From a checkpoint of a small transformer trained on Wikipedia.
Training: a variant of SOAP for these matrices, 125M tokens, 3818 steps.
Each number is 500 + 40 x the weight over its row's rms, rounded and kept within 0 to 999. Layers, rows and columns count from 0. Numbers have three digits each. The size before them is the row's rms in percent of the matrix's.

# o: layer 3 attention output (transposed), 160x160, rms 0.199, rows 130-159, columns 0-159
# v: layer 3 attention value, 160x160, rms 0.23, rows 131-159, columns 0-159
# up: layer 3 MLP up, 640x160, rms 0.275, rows 0-12, columns 0-159
# down: layer 3 MLP down (transposed), 640x160, rms 0.266, rows 0-12, columns 0-159
o130 101:503531542536496568557507465521491463522463542506466511509510509556530572448514523525517494465483494526490519547590590479495494527547456451526443485598516496420554524492456470443501422534478556465496507480590523437537523492511448504530502475552528465498493519442480502470552455465524417432561464557457523507537471485506539401555506543508517466525497469498566456496479497466513521471500581474502466542505453496435476487498538509534538533511387465492471517510378484496517525583464505
v131 100:483506442540480471562443536456554520544478568504431463546487541538488533500502472464459548463525514485454507504485527515441441475481416586484492465536495475549494497477560534498554507505518438516464504534505474522527472556551521558532497500468467513525533518518496541517523591598512434494499495548506539447491495488552479552443507412449513480502482525569453473487498513556559453516528493423516441461471493528455450511546441455578467489445454453477463463553541487613432467542550538
o131 110:509533511537515464458451483557458449459468492457513516547477446489462478516503426529463503480562469529468530486529536400519494449424524458528492462499505573553567513488484553495472470532487422520453487557439400494506465444497478466493471477477513462499487428506507511487441525489501508516541485514442558568500606520483484496444487541459529510492527489534524509549466520525544527525517493529519495466493531456452528468534565477519474466497485561639471378587487501510446503505506404
v132 098:520517466513508442426442551454554510507552456463531463494451605513536539447504450523472537431481456465523514439500539487495470441511485608447542541454619533481500532475539526432517573507515477535470466563502494487469500432495524490553434527456461489494466538487515490533522587507459513543500506578483503520540496526567467491569577514509553501549471528455457475488567529516483524504504506478484454450505564491524477447484572472525499430501499482428519584545458475515476508467477542
o132 105:550526527518534488460467476504523464553450463588477526484466446462506485495579432559550476441514539523476500395412552489501468429498522437533533546487459543465488482452550463503559489483553523435531468518449451462563457547527510518477484544475448587409522490484515429486486503552437515447511447445471549501550516557537500482579483463505521543533548463489480463491491574503498542432544482502501503506491452550503532454471551467547465561515502566505459492521472415491496526513537497
v133 120:516521501589523457488472556418525502465490518546556502448544592544495517548447494496536476501511437523510491487547527544520538415506520537541488463489502413504507473482454513495517513530533549533512501471543493447501464523517446413539478515487505510594581441474576428419501453468542546554499461454413506512535447542531527511384493467554530485502491486458467508506481528447512502589460502477489504490504434413560493510494510466535477452481485549480498517493484527571453473550446467
o133 111:511470525551498520458539552555491479497546544526527481451488492505477529466468433541491498443507457515487532457461520589492518533477536494422455491474522503531464543517475462488424484564514523507516448531447455507521491550538630451504497583491407526501439459493502500551473590564531499518517471565504468462464527506507568519441483473477494538542460509540491480517487534489501517549530559429502500457517475544524537452461568505503564462530490435480418518502465431458482554558478622
v134 100:488375524500447593533538475472491471445451500513475464487557537478453507529499495527491484442467485521479445481515513461499576522487481442456536582470405505485473487536486454477484513502468510403496479534458486483507470450403476480498502483559470566463448486494517522516487459403557392528539515510458509513456478543571483485484509518515470519612439455550530467543382520482518517503475490492499518545520476505573482493539533530483487467508499480529444519481541557515572466536478467
o134 116:438512488491418482471476501514467554535501459452488537492532475525509472455489556423536471490431512499526469511580539541505500532506508512487554526506574479499451431475507529513493480475492560511601477495516449528496544579529504469520561497479446428596470487435508555518496460397520481511472500554469551538518438544433544470530538531534492523503439508553435470441592503448478511497481509465519518542472476512558509549466444446482467420464455471504470556461564466521488590477460477
v135 094:540480509479494495542460498515477527543453382496511567497571509505518537534550491442590500462482540475525537499478548580460479541539433494503491476540594522585493496573512467451483527519529552471558453537489498568497508529505498456487483470426522438512513483561479532533433514544435516538469508517442465536429431450509465501467487472490533554490459535491548497437523476423522537468526485584471452469560496609421521509502492503534538508513427491455506526547489527522528537476480455
o135 103:454488467443523492514490494453500482517484540545480495515589582490426435563542496461493506525524426470448495455512421516522502422511509440487511519433500576481563545490521490488463482509461558487490513565436539495508444452498527540516451431481567545468484362552545513443504455510493439485472492535514424506493477468507481543496568471521496501457429499425535553520555475480445558486517513510513479440503513450513552520525539579502495489480499469488424434525451451511454464456526480
v136 096:476517511497559538510538444545476532501465485486477491491556535497498432534516473532487487483467533484418518459519467422538557495493613557447565525555475515524489562526482467556552525557524545486485468545420505479519561475451460565489482527486549495518499461526487492502514543499543506501516614532425511484496472506505509457391538531503591496438490526486443570460447519497505545527505493532564425436468532428442470521527582480479494549529473500466457479446578516480557499478492479
o136 099:493434475438550515488534538452491513517476463569434518552555549479529447477530524438516513484538478486563451471431503562466565541459504403444492523524467515564484512502510512533538501439430569390486514521530485535503560507469477464510479496528521525494447498521546446544479492423472491451539500532477491518483568517509485509424502580544578570532622517498444556478550474501477467568503530442504536437510531544519537480523432441515492485534500513481525556516498507563513493477528475
v137 107:500492544561523545470516471498449481521475520486511429456507416401523496494413450564499466505542550537475549504512548578565533496501475486544530535437485522531516467531444477541528468460479419505588510524468443504529476459491494535534488459539539460504455474436468486524535491513505516610546501496561527521452439437599475532468528450490542550534528506508545496459457490475525452476576486488480443499478586502509432460511477522555517417496504548522505502419473445464483475480455476
o137 110:511475536522489440524496510447511468482542509463453505481482498484495539518507455536610565507554497471520515411556512500566457523474431471561475527581415473529534491454472496492527514583570488495514524489494472495446559560489506460527520519514456565596510464508538528545462468480511507546513586525487511460492521497507548487504502478474461503534431481471520478477600505519531525527532548549593526473468485517579438533496458528498513434476528578454492472447455390542429500495472469
v138 110:480528587496477482549402440510495463487489440436473470473596531456415390472527523465501530526530496515503511452513500465522493543552593510470494556443488433574498507551509463482519442475554474518500516550581478491452466462420472527542516569488548451509472488592462490536477531528545564512538541510429519490509540422490476461470478487480466488492471451516462506467507523481538518533483514517510500491445528503550500578578487488425564429490504458497530507494467524496524476533497574
o138 115:438481456477432452601547514565490532512442531513479553537541535439518492532504525524543559500496453535485467498449557473522526524544523465463545600445496540498467501500433519450419514491475478463530512544511464487490505499564436467493503570486468550513531522557499534515447514478485507474532552506451480504466421514447450524508542473474500515546524435474411491525495468465410465457506531417558473472448509461507531504445453513476506412487523491530503502514412506504449557388541499
v139 107:513548478471481452478494486478494487495494586489535501553527560407526487530502551479486470618539503474505530481493433465486528464506436448515549508455513454425447468454490552522505519512433513469399598446519504537511476489466517552559508483505484478454550515486530450534494542485600390460506558460542515576470460525517487475477501515503564467519509473434474538581467538537454497527474461549536513468448466451522497489411462517501570477540540469465502512524484515508456567471536501
o139 120:474494499459506550443452455522470534461439448495472457544474473512561516470468466434517557476460505512425462573473517522482502486526511571488464537503592464512444448547496547499506476473554471480521483506521438520499497541657526439489488543461491461486508494505478545471465551486458542501535419498479553511480546435530538443502485571534506533462541479528455506552526496465569445484505561494467494478486556503452440477495488560405488517471472473516560495545494534536477450495413411
v140 108:443510505530498556486518393518470417491480550575509484436472438488531508504479497491473485417445505447536491488474445492497594522529499435483545565461577529506524474501520526484461454482511503495498549455465550416508474481453462488512540523495493414478503487619488482592575588505487506483485506477494538437508519498529551484443440553511484484521497526445528513531507524500508570443471478490500435515467545500502516524549436535542579449443521467499550503479563531569468501440480476
o140 119:485513537488484470542545479542474532532441481484466499521540538471469523520483557576502587452472422537563565487507531510481499505493468483520537517559441494508386546530482537404529527521514565441477542463456539498483473499500487438468522524449520464501503554430581428481443567560435515522490571508494541507498443458489577467427525536549486474565469484489509508495464526524521477520464491553465493494500517473533537566435515516501499436474464433551424456548561514537542514475507433
v141 114:492543584492501553450408480483492423533441498494479527503504551531499520509442509575433558483583518452500547521508529499493446502519557451453536464511470548507504434577531528469498531465459501516545529490486451533492527475452498459513537507561488476465463457539532514516511473558447579496525495585563529472518523484508502402554534388498444478512505520586486513510539475514494418524463487522503547441482514496523558503543514523482482524496497489495621506523507620504470495446527501
o141 117:500479567538522460469524512495494492481513524500499544517488554454531407613504542519542518467501555485475488460527558514442461489477498451386531538465500374438509556427473525501441454533560480513521547515601498495515578463486483499542461604505482510516481473479460544514497475505532551539515521433511469496528482486486560427521494484479522532583518454505518509481524477538567515495489474497564567499467540434504472535525528530488490559517501501530505505494549537565494620535521476
v142 102:419514482510558505481531476579536509482423428548503494490517497488525427436519484550516470503548489482486455478424612528530584492517526511473403501454519555507489579515499485507504500503454512563540506393494513572510530534525523473444488526568511497513504496484566498473527470423395549515497466541473487488483462500504465478434492513503471540473522509517498522505506484479500553496533547445517489549535470487475547506513480556505506601407484551542448435483463548525576509423539498
o142 115:505428505508484486470524528536536491534424500512464489504546535497549490525527581499438462513557556554578515487608489507518563567497488519425490524440543557417477472521495421516537481500474528476469561475500517493477509516446541536532535527556437551520502478448545503555572534454484510487515485524470469552533476515565457485445462531524476436551446506569551499533478444506533498556511432467522518504529514475560406492473496473535508530576531432469525474416553496510537571469550513
v143 094:511560561471518493466492507484520473491483532502481497544420525434489478478425468539499552516466492495572478536476485517427480563535618443458461518477478529445514476490489553566375572490585495440452490439523530515465495470537506450484540517522522482516557541489494463525527461498532568465549539551486439497462531535509520544463471512500503538537561562482504446538513485473489474475549499415489512566531487532437549481524503518436535421542418480452455527526492444517459486523428520
o143 104:480474480562465539475495468484493540492491498467503519547551543484464519527515508558495591550440494502491492546517467492499513547558537505517507543458468471498525474549546451440485526575451498513510468431549526588527551487513444555432468614483488497488461556527524476475574480415439476539539579559451491438476504505559484498453551557492498463564487537543547494509476558479530559488515480449507462461490505550495533553454498505556560570466477563484520571556534477428489530471433461
v144 097:526532436480422481527483481479511565524425575485489557459517527476460475474504571481611530527482445539496577481518596499528442500555490495430496481478499512509515492441465532477513466422481434522491365551513529565535505475491475487522538528547493475480483530468459542421501554482599488457493474522511471414558455576483555481538518536457493472507487599533506494528508478541538478478498505486581497599511512537466538541500501496487496485538470479453470521542534473490498507477476492
o144 106:456541477596541418475464567514507412454465531457507528512493506446429498438468515489506589557527476465492540542460508421516460457467556526536543495520465521529487475472491444529515473515477522537476471545513543474547443504574518513512504480487570566551485568506534506543520532490562497469512431478442452513452482477493509431509483565537583491481515524504507502449536420460564436469495499499430495507572492477454559474559551525554536555507499502478520495591501516432528523498572515
v145 099:482500570493475412399528486516541533481474493469472487490421507499511393556510448544483538528493490492558518420538518442467431450510504458507508515544479454489467441422500483468506561494544518539473509509471504613443500503492448472463544451489471453515513490490530513467477477493524509480462562445489475531528510573491549421549505594477414532521470495539417507432488539476514494507455507457493493469459544464520492550510545565543524453582540450521499509538547424500515449544501487
o145 107:450606481528479527530520534492542512512457523508519522514452524449531502457528466521467475452523567477499415473449510539461481555513516474508518566438450600547512529540591499494457542454493516537510468517533491514528395473546516512506554558557521487554476566527477539502440567460455554484560516437545523537515453531512514475556579571453435482479485536548442538501494537472490513523551499425487460534503587549537499514525570539472496522516552503508510556559484510522573513529527518
v146 094:465488455481504529488513462507410508544553470471460521500522454435441460519505534422398460520530497448504497441475534467464478515436451546529488560534492454478422505481475490584477494514565530470485501481591454492520506544518580509545469448574561467622504519438607548503485447545474501557522523524500501460487518421450491528489478525477528498526551510476504450509516492502536518509473449512532559387491566504527470507521496524484511512526461511455474542478470547532445456492497443
o146 099:471507495463531531477538452478491492462455485496486540534511498429460535423529466435560501438519459551385467453527518481494492575468413448488435460464505558448538502546454494448533533512542526522531532470461470504482519467542501478514396530456487473528456466462460542496521520526495445426509453471482557526502446524451483586528507452509525527486528410494586546551434540505452486550520502477555547516511468512484480459511516540448528493485557552470499533497429543476487564439419506
v147 106:471482525516533464583507465508478507478498492531507458508510587561553503505566532435488506507591518436542471526506457474525431523495495590482598546461488473562492474492526488485432438521500527491528483489481536476469551544471526450522504581561506480417534489575582497511469523531493486514511483436491515470500490541590472482500497476622498549482422450530533496468440422520449478501493503511567473528508530508535505478488497485431496404483493438521484536502508434497469476509532408
o147 110:489529546552508553555480452566508476481547487478498471443610491549492521539555518458490521444489471551529495437510548498498522488554487518533534568489554478556493498562461551542488481431461487465497487511442562499529462485504526444530491564493454442442526526527601475561395547468512532474502523498580469534520467472495542475545550481530470518526609502447513485476514518450526490504457470514494442550513492505458502474512460563405449462502528544568452543553545459539429522495485470
v148 112:551480511539523521493495545452535423571477452536595455445468496455540462566580531504505513449480489500524483506557484518551515554473497502497556512494492520471475534504401544490506472483487427495517516591529491474558523459521529558525533474512530484443474460543551522511522483491532499479469481543483470574542446537578493539515526534482504465458383505505537518506486488444568491512483409471490505585529536430488409415542503495532515513503500511513473523498637522433521482491511505
o148 124:533429471516483419504563494466429494556517497455516454491522431516506454506500497523545492491509456490565576477532471512542466521477473492506479564559490497530458475482463529566466489559513483450513484492550432523422530496536459472581503493484442448556459499469550490416451484469469478515485501534462525496541509529404557529520447533474479506498493525556418507451551569512514446417444547459508512586516524523580455456480473500480459516564496502432453519506565454472422439540522487
v149 103:494466527449401438426465496539502516517493529503497496503467485477510492515433539437473542431483483543529499571504568474543523477533478452475455481524536472563470512543518495502561510543559457397512515454519491529415513533537556557450558510514512467488512497556529491531489501512548432520540482557449498446423520522505484460436505509484517436493551482556477517487524477550444505475448490399431543531467509472453501509541551478420500449476440537546533514498539443430500513408482433
o149 117:521499473504557494533544522548443529469541504569441513471520576578486480485509516537554535572567527535489497536522480535578507587536508548545465574446465473482509558533531584460489484433541522552542538467557459526533514561481512623541516499544501517465529488517492430494508483440578546566510539496464500487488537507499449533485557505499556527532523489535536565445473522524505485515546534544515539478547548490558520520546518522446496513540514550543494461603526529478523538435515556
v150 104:566552549528511466497532493472462505515517550515496464545462463458496491440472505521505522470580466532507495517516491478453470548509478583457528512471461444551483465472535489548567505564506512534513484461474563463450494477457516619563480538449495499484483546485420545479457543501477518564490547425479497505465515437517558560491511555481545503537469468579577521526488541509516414430456485410462485481483482488520517467609477434535465456533509500457481552518543540577546464527568494
o150 104:533472545484509558521460492466548547494489467491481520544458538550559562513482512491556541493477463485494529463561571506513549454464502545542528471527464512547547500549461530445561531430495433419548457532517459558521494503543455442498529545449466436481527480525517461462438502433480444498555523435443462542468520468520508506530539471478511524505460605530412470533507541491537434515481486446522533439441489491495511503487554454487491522577493614548485558507504579528420502523502454
v151 113:497500528430468475446520477547435467468484426496590558509485554493495497513510438549479482479557521508535490460436445477460452522522447586477500538394535502507542500501536452419497447537463545496465536470491470534487476477523496524494545501493484538498469406502509502484584491502550482566444489521593547494472567471505470456558446500546506555503530490539485474466464475496441430496502461480462550457592524518511484568493554574469566491463444458508517545566451490549451480519460501
o151 121:444525544460474495544504491460489468497444534570534468496471488514522519601446537513453488408520473493487430406503521436513477510515451521492485580417489553460481475514500523449491458447524560459475561498452535464485504583527477493522472446501499508490496545517410544514495494452445466482489483458521505524578469473553491456611548509521517457501538473536540481544478462473447505491480520480566485501543515546569601486497405544514483511468492516594561508505549536513471558524498536
v152 104:512426542528517544565505543559517466536481470494549519516522445424518507562589522510520460523528539519552488513450515443520518551516532467489466453424525564489595602424512502441494477497507509510512501446512499481526496488519521516498487527423458521501554527544497502472448493509434459509562452543493503445552505404520478526446475503498526500579476479544579451561516442484403569544529474491471446449503491558526570433501538523532534511443480514503520494511487518429543536494477561
o152 113:527458516453444451552546502523606484503513474498516498465492579544456570584532473456448503558439519515536516543497411543602499469539424465555517499541517491467491467432508489517467502504522466457474506508470514464519523464444558503540494440532382497559459405516524470436505494486504471519486444537430507495500459440482530527459480553498515492509518501468492463517493449482546498461514478532458437481457505469490526521481427510527534510457444500446539390477513488503539525554582529
v153 095:432545495514509500536446537445492510461482478472466498455497535510459475540477535515517456469446476470542528497398450512558544529437437492497496451576478517511483559466479486523543488514595512540462502528501495535498454468560470530491561440498533475445539467524477498528533477490557467490506541446545509492464541443544558509478511525526468483419488525519553537587500479515504574469501466481448513544405468549419492420564482452552410485460524565495535501471509504504532543494527373
o153 108:542416489449515484505579526535488533516518493520497563544507592507502473503540492521510536547552508535499581507498550493517501508475473503514534434623531463508564524526524542561563486505518500510489513485470486530485539530478499523552497466443546441457555541504498533499500590451506513578476555573523443510486592459445618509487510542444454539463480590524510574501493547528476454506471520501497469479556536526449504511556578463547574470480478523497534439543483524469495495451489548
v154 105:565498518510460517555477473508504509510592515587527487549452501465498503582501495470508476462421433460500526458461455514513495486436546532521494508457513552518479524428443452480518523454502473504463509467475543517493587519525510537453505497529542517500511441588486511576502443513481496507517484482363432488417483514554500458520522457515462482523475527546573529588474517487511476461500458534531419481614519558488526484513490542567513463442561512504577524483533581518491532480499504
o154 103:532468507474504504430496474498470493571477510485477517552510490573511477546545454434534577539456439514557544516482579527515508485497508504519512516508481458494555539504541478527420427497510522416478538428548495450566501585420517431550497487556540504496431531432621490415457515499571503504481454556533558557593466516544575496558526504533412502500537550490521501484459466483492502457498486511499484440493428519530467517494474514467471508487516534454469527488523560487510525493532531
v155 106:513477570516537493409509517489507521496582560472480494502528481440561516573544467492516535481445482498471564512565438580502537586431507494517441545499517483462482484508389530482485523474493452492499477471498473479455525444476481530511470509488566465576457461505399525399447498489477467505490501498445480483483503473486531529481471499516502468519549501465535523470550436475463464476470486456472456503478484472494398462574566420483498472450496537492493469539520538606470490560492585
o155 108:497434504502569510512483580481552484525523518573537458474424444499521450427485520521588496528492504473479561483531475591477474496550507444473510515515486519475481550451503530511462508524530464450507439496600497475518515502465499516476465443464475536533476569499537521465489480532466456528548531539498504511540519531501498512496544460546440471481543656483481542529463502521546468489469529504563571521457486563481553499441453497481562451614454497478498539470443510389495522530462483
v156 106:469399475453522500449449517442464517494578553508515511458480534523441550514455440519473501505540569483581433520484525475511534489462520540512479482477469469495494455497471489508483464554507439503539440561455516479469474513548518496521501517485559516581505440498492445504504522507501553519480503532422576542515468374409533529478467414465519485473561484444542428440473505486529527499427543477512520532550479485597486520491523527526478533538423509471503533546468467523551409446522501
o156 106:534575532506552528550559515528495506479458480492484497496455505496456483523500473521484555477533463489423516488494541527490518501504482518506487424531563576482472484540525440426504572523489425492544571543503520580458464455469536544415471537463462496503525459528545529575523480549556522513520540604504509538503509555460526495424449489539540451517483515499515483452477457607450552479514569497600485501506535574529575531445470438523494529514483587465523534507514445528462508534498549
v157 100:491523518509533540564480508522547523459456478486441547494514471507495507438467476460529512511496536595515475368529465476528442530527450433448514494419539507511469621535486520491553474478573566557523558444508507562484559476493470513509491514490491518466549487561462484555475527483471425461480571531468522488509423554474501452492575476492497432484506508532459501484501521487506518561542502483520480472505538533509493557583538457567534478534460444514436454587518486538470484483418461
o157 111:386504556462540547478493522544515524537572484525491510495512467381509467497485548451406561496477544568514500496441469538499550545478415556544490569388517529463562532516542544513559475414441507475559542592491543490502513502549493513460510524530523551510498522486506452482450504432486496578544550506536515522534562534554513536514501514541551531541533490529491475535500449490479481489499485452527497479460574475504540500511472552530492453447510520509434476505541497510532476471563437
v158 103:441486479471485491518466492600459486490474495509506590507473565443440483476460494511498484552496457519508493478506480509511486473493555503505567551477523505521480498492423533553605472508500497485558533476518505586509497495494446583441591458519516466533468484572489468505480494398400580464537516559454468483546500499473477447541466540554531539463468526439504453504531517517576481537547501504488531468500434512444518550449498520477473517423544449480510436447545436430492490528516429
o158 108:473489466477537516530511511422576441566535474486428505518513566530473454488535472498503509486495499588441465581526438509484532476490507541488475483484479499509532534520525451505431480479455447508423460470599486414479537525531515553524522514520616526523464553541465505597540504501493536445465549474488483507513518454461539493517512503491502420544562434521506562546557495505523445480483548559510494498535590532554500469525575532559496501491507420449455449513564496460547472520526524
v159 100:481509428503504385510555546445535493539551502466534535426493469509467493526522490501511540472458555474462469497494491541509437483544546477446519509489542477496526468493447476476573587590463562529482547511494556478413496477488491526493446479494556476527535515499496422516511534526507508463388561458407579382541502523495507478499446505488479512510482462443515515461499448476516531497472477579514487529565437542486491473502468537502496560486406529475535523522514544448534488490419529
o159 100:479499421447538475459481503510512542586458533518518520551526499516546466479478549522487550534461429494509457480559440576624554491545492496385487504448512496487487497527510480468502630519466492472535494520568459520492438534474509540481450492502474506498526493550518473525558543591499494491509483517528503494593475534473508512495498502479525552431560514559514570439489493490481518487476565411496462449520539510507483415524561488487550507563511480413492537535490530499473493587485487
up0 104:438478489503468449546527534502424499554535565473476535514509464488500551589550541486502455460432495554511505520488567506390522509500470512474536573507494511510494534468540497509481438591459508502524443457523486463471532512563588529525484432485478548501420508461409473534515514544432483559532488437544541470492444500443500510541459474487504553550496472488494510472526490523451496473499467462444550520448524533524440465478402572522455525467537504464611556518545526481510492545501541
down0 099:450437492507460472462529590513481480476503482525554544486565481478464437424463517473478524508522431449478504552473470472526522412462496456555545394507597591474479493500465508555468459409464464494498490483539543553473568449487459479490492486555470453451462452536484548521480483522520519476449481540499474493518494509548551461402522480465552520457544448507556469441497468522543521465466530464498483485540518495458569518572573461515507461469530454471494414498477509536495426500541467
up1 099:497497501501457509445474486522534441543501474539480536480508459587438582595440482490517480540440436499489461460525477454494414449442530553545457494473480510480586431489463433458473467541538511511519410499434468505542499536467553580575507498521480453495490506550424522494574531472481452478492536483513497549468461512447463534505510442524484532480519492491547540491486521468578548423523552474534541524528487546506491424493500538485561550581467509510563536512562517531490512469522562
down1 097:524480479525490541491488495576524566500520476573498513545656537544566469526555528436473501523504505556542548557442562465500578456480535491474601442463546516428427589494449496565524515424494485495486573518533597472455542525476529457512499498501593520480484528462453429604489514549532492462458470505502478485499536548502560532498498469461547541450475480498508472474503487518459480477473509517487458479512429481537533525506497499484493519486498500540522443499495520553499527525482460
up2 111:531491535526460461467417496552470569506528534512494503539441512517493501500478497484559538513515511497458532480509496545509540434535440492575543558516505520525558502544469477518503457553523484552523521532494572517525518574564457414556516555526535513493466424466415462447456467483500489511488483495526609528406471534521504479597469507461560481464501562405516542497440519492572561476529596450533579536495434504441498487473536474463528522503482531440517490491460503502527444477507517
down2 103:528480519504451484477450508525480448478583498556538396491443526457525478521483430446514490464476485480514550506409530450486450509546489457521521440477556502521511482560511490455480505516493570558438583497508501484517454514564482504520470467507519571449436523562510486542447482540485557498457550485489476524558535530478532500471503536549441386434446440509461486522524558468479402498508524497508618531517494514513493543569485453533528512510522554524505515529482559517471551467549576
up3 097:479543529480435464489550574457577484475537531540509484543479550455496467490447546507441500467466563501480493514507504522443634542467460491588521493469508478518499441564470508497547482522522549432462563453519450495458492483476437497504558487550533471511507447497503491468558498456511527518400528489518488580482475486446477530523469534487597523527510601505457521496455475552497473537544436478498544517462507506543442485467422545506500558484583469574535473455431492524481503521553500
down3 094:474495465556541534480533565462448497493497495446486497535533537457496534465541506462600500516487408491513496574469552515557458489537504494494501514539505536547558452496517498552577453447476482547543469459517540504442477510520542511463524576474409464554545476494410517505430487489539503508496541536468501424377535486521603485508522483486465478578500501526517559486540486544514506458448537520510376470463521423518468499479578474478475552538474483442512500555528508504492518528477491
up4 101:498510446484527484487543507469475523380499534529509521550477479444501511473504532554493504444418560437489436518492492549484486507503438475509423525454482483447495530479371509521499398528433452532517465511450477533480497468521424506549455479502523524521510566530484488512541488481456518585470653505506495517526476482439556502519539493509476518468463527488475493460491430474494528499545495525552498530469538519518501544538446592510528518528464467573446481454441532509476442492579492
down4 104:500530482456525553544515571451509496509533494516435507479454545562444565445515489594586517515504530495506572525504491509495479598525500530469457587521498410582549438522476547475538509527482535497491470529540512499475471470526497476490465568441493499568507445464564582485521500477561477497548531552505518525525544541546496460521483496441499497563485522424456493454492550473472553502493535473484472465513458505618475506451486498487521559533461517455509478463529488563551597439509456
up5 106:464543482487449471484510442500521491474536532510560471486516486524528586503481469496495538454463520531516465537529517458457539533610582525480448445476514441534464576514532492498512541475485536552454495512544532454461517519551463539548525497563478482425546511520558515507473490522480536497494509487422525402535450504432497505537540498466516493527502510429528423493481600538493482473472512557533451539478417468491578530510573573492504441479538507372534493544459518510494482552439540
down5 093:494476587541503521491510529481549434493514538462495480524490497559548472536422521508547495484468510599480474484450480486540470475547500496349580524433572452373499483556539446494518562527446495600496431502534607491493468475528494478487478519511546523499528542458471499431508528482427536511483528501487451479473508550469512516505453482561505536529542521550484506588479511484484444521476479474570487506536448470505523453516449562467497442520478484551487474464506519480533526523513519
up6 100:528456518449474506555465533549560481500509491521502555475532493468471511527424514508514463507532479432364467479486502507453478461473510535523515557400480489505555491437417625459477493526501486555532529542542520471518475549472536553540432539412516561476476530531455458501441499493561502539484470526458448467513540501586488462471466506462489543527510515449494548537448512473515489454474575480558456456539504456487473480530498558501493484505530573602548486530492484529451457456473470
down6 102:504492516483518513565469435450531582509520469497498456558580560425523453478475524539506521511460541484583466576545484466560519499487473433514500531464490467510553539560558497522553504594454462536534466471503503451554471471524453448553555486504449486485494426483514479449381497467515486411473536497512567439419495477541547494569560506465508499499455464491448564476478532599537506531515521498464501552529557487553463504507535436523487471504512513490503492514512552528555503465528467
up7 091:558549551473433438510507507527544513515470569517520422486443538475399538452531472487521552541574531454502521579574504511490492492487518479469539430473512491509530473480473456511468513516547495493474508512478469540470481436444486504527454447480519484485416485465545500518547496531529541526510477545527472503497469518540577497610472481530475473416437508507523518441545493481491500596536554514508463451517475525434531445524472472528515498436582533479536539434437532534466481574528398
down7 086:507411482517521470464531548534479569550535460508572479439485473460505461468477523532482496597465504512509502479457499496510493547488425520559510488516533495525496476497501501516555501483455548470549518533497494499531501470432471522483422502488518516529471506537492500517482461477522525491446503518552456484432486512591505514449446483538683524462530465476422516487503538442459543469538491454379512496488508467449389471534553456546497521513537524425540572522447537527462528518533492
up8 108:503504484495546584519517531485488556476513485466560439502502427462536529530524530485516456507536581483518499468493517479507556515481575466529415562500488501526548456498486573557475532445513509459527515414428495506544501468514483537524472499495542508503535498503541605467548430489464554540422472543556502494583589447504487478487528467473486550487465521461434572434435537488562552549563484479543505525487512478469541480496535510488593512463426519496550500492474485470440596497541481
down8 102:459562450499486536512497495523512510507443510468558459500537445527526480426464616495487519445527466495510557408441505412496568566479523460475505536512456491554519476507523553544461527520512489555466515569495488488510521485558446490459539477500442485469561477465543559532481478429482546516451619547473429469523510471480500522488502550550502470549491475499500531511522495473407443581436509496511513435510475478516514478533448470552482473501479513506520474447487425393549542473550464
up9 095:502519456508477449466435427494505543461488544510493513469482479567475457432508490544426466468538390487491472470487515537416496432559547551438539537496474565467492400517466599459515470479633447501476465540527489474519486549496488473490456489546505516502510423506487485508494494502489479502466470562542475439508531467571445504522481521519483494463511458560503454584487576517457469492579499524555490536473555444601492552478439456484517465482554499527484504506502462484510499530516502
down9 097:519534455487512544468456459482547547519530497462514498545479490511585478535409549495471479437457533551467537537363512508539549562429418418478509443556518455521481533500510488492498490494489450509505555503466462493499542416421497560565547500486538492497475494536498478425466503516510478443535518578523505541455549466554509458468450518530554559509484535551487518453473474490530424467446475504565513517481536494542485442552453504460532416452476508508509462499525422494475535546455466
up10 110:487495514480443515480525505473526498533520526484534459480462475491503510492520567554491510513490498517502549501519480454451515509591505514462501542461488508508479515480488422414424487621492461526513527469598549456432517510535523500538606423422507539528403536427484426502475448402560560561543510438502493566486509451543501456531467531506477516512531470470556463480522508420497468492475568490533511467439482542496518442486516547515506517523436483552479457483521453447484499568465516
down10 105:486496483492512435493450435505511564502441541471510481464529484497466512501521518458495494510523569512494434477542461461451472523543521565505463546497506546435572543469482507446532488440495507546402535512532451453522515460533532604511490561472507483549495504514497522529467391529489480466536437542557508453474536516464483521446499516514556583492467524401514477493497467532437455460488480510493522468607465454562511493484567477428532479486467510492534532517490473475527521656466487
up11 106:551545503472500456539471499515471414507495517464527484449492452556524483488494440497595442467559478514502486502523518462446549514508461507615455396493486555496528536496497472513460504558496479412467516529529521468509469525496449440485509531626418475552540489482476500474492483461538526424506544477495510511523558592532454527500459518617453462504527436495515492522484517552454414432526479503496512511519501526523466511478410487528530516467512507443497575494492504482492459476587497
down11 094:472484514467514558440450512544541487530555516471451500504482570490502452593547567508529548460431550527526520469496498484525575479472492516456525507477506428536524508558530498501461422466430488513463526509498498564532459475544480575539507533469519451459522475499503477523475511457514534481575522558493564504510545464467581434517446487500536451462499593524463462457461543530512524454445473417575436441576539538458482517476574508468504505484514455497538486545510498468371506469514494
up12 105:446519456509497553493474372547544504497538488517577501492427508443488498498505561555467470486535472570492549527523550544513469471525474495428400464460495488395491558491519506473477482467539545466529541526576483437448548418434510558440527530531475510485445522456491501534503510398536461533495533490479511519483504488519496570497465513554496483520502464448451518508504525420516498507504518501563485459442405516496459564530574467549553508473493500509585534500497561502497543480495530
down12 104:543512406534510487437533563550481452512450531468472506506552500466512466451516515574447548479449540447519448557469546476469534527446555517509486525463461490516506602415539483518516482434504491440494509555480558555515509553458561515481476481431514489476461473554499457457467558561531555497464491478518473537473535495461352448489504396442535486485511515554512503482505450558523515488511569497489528519547526526489466576471543535493549501498495520516467487539445484491572475484436524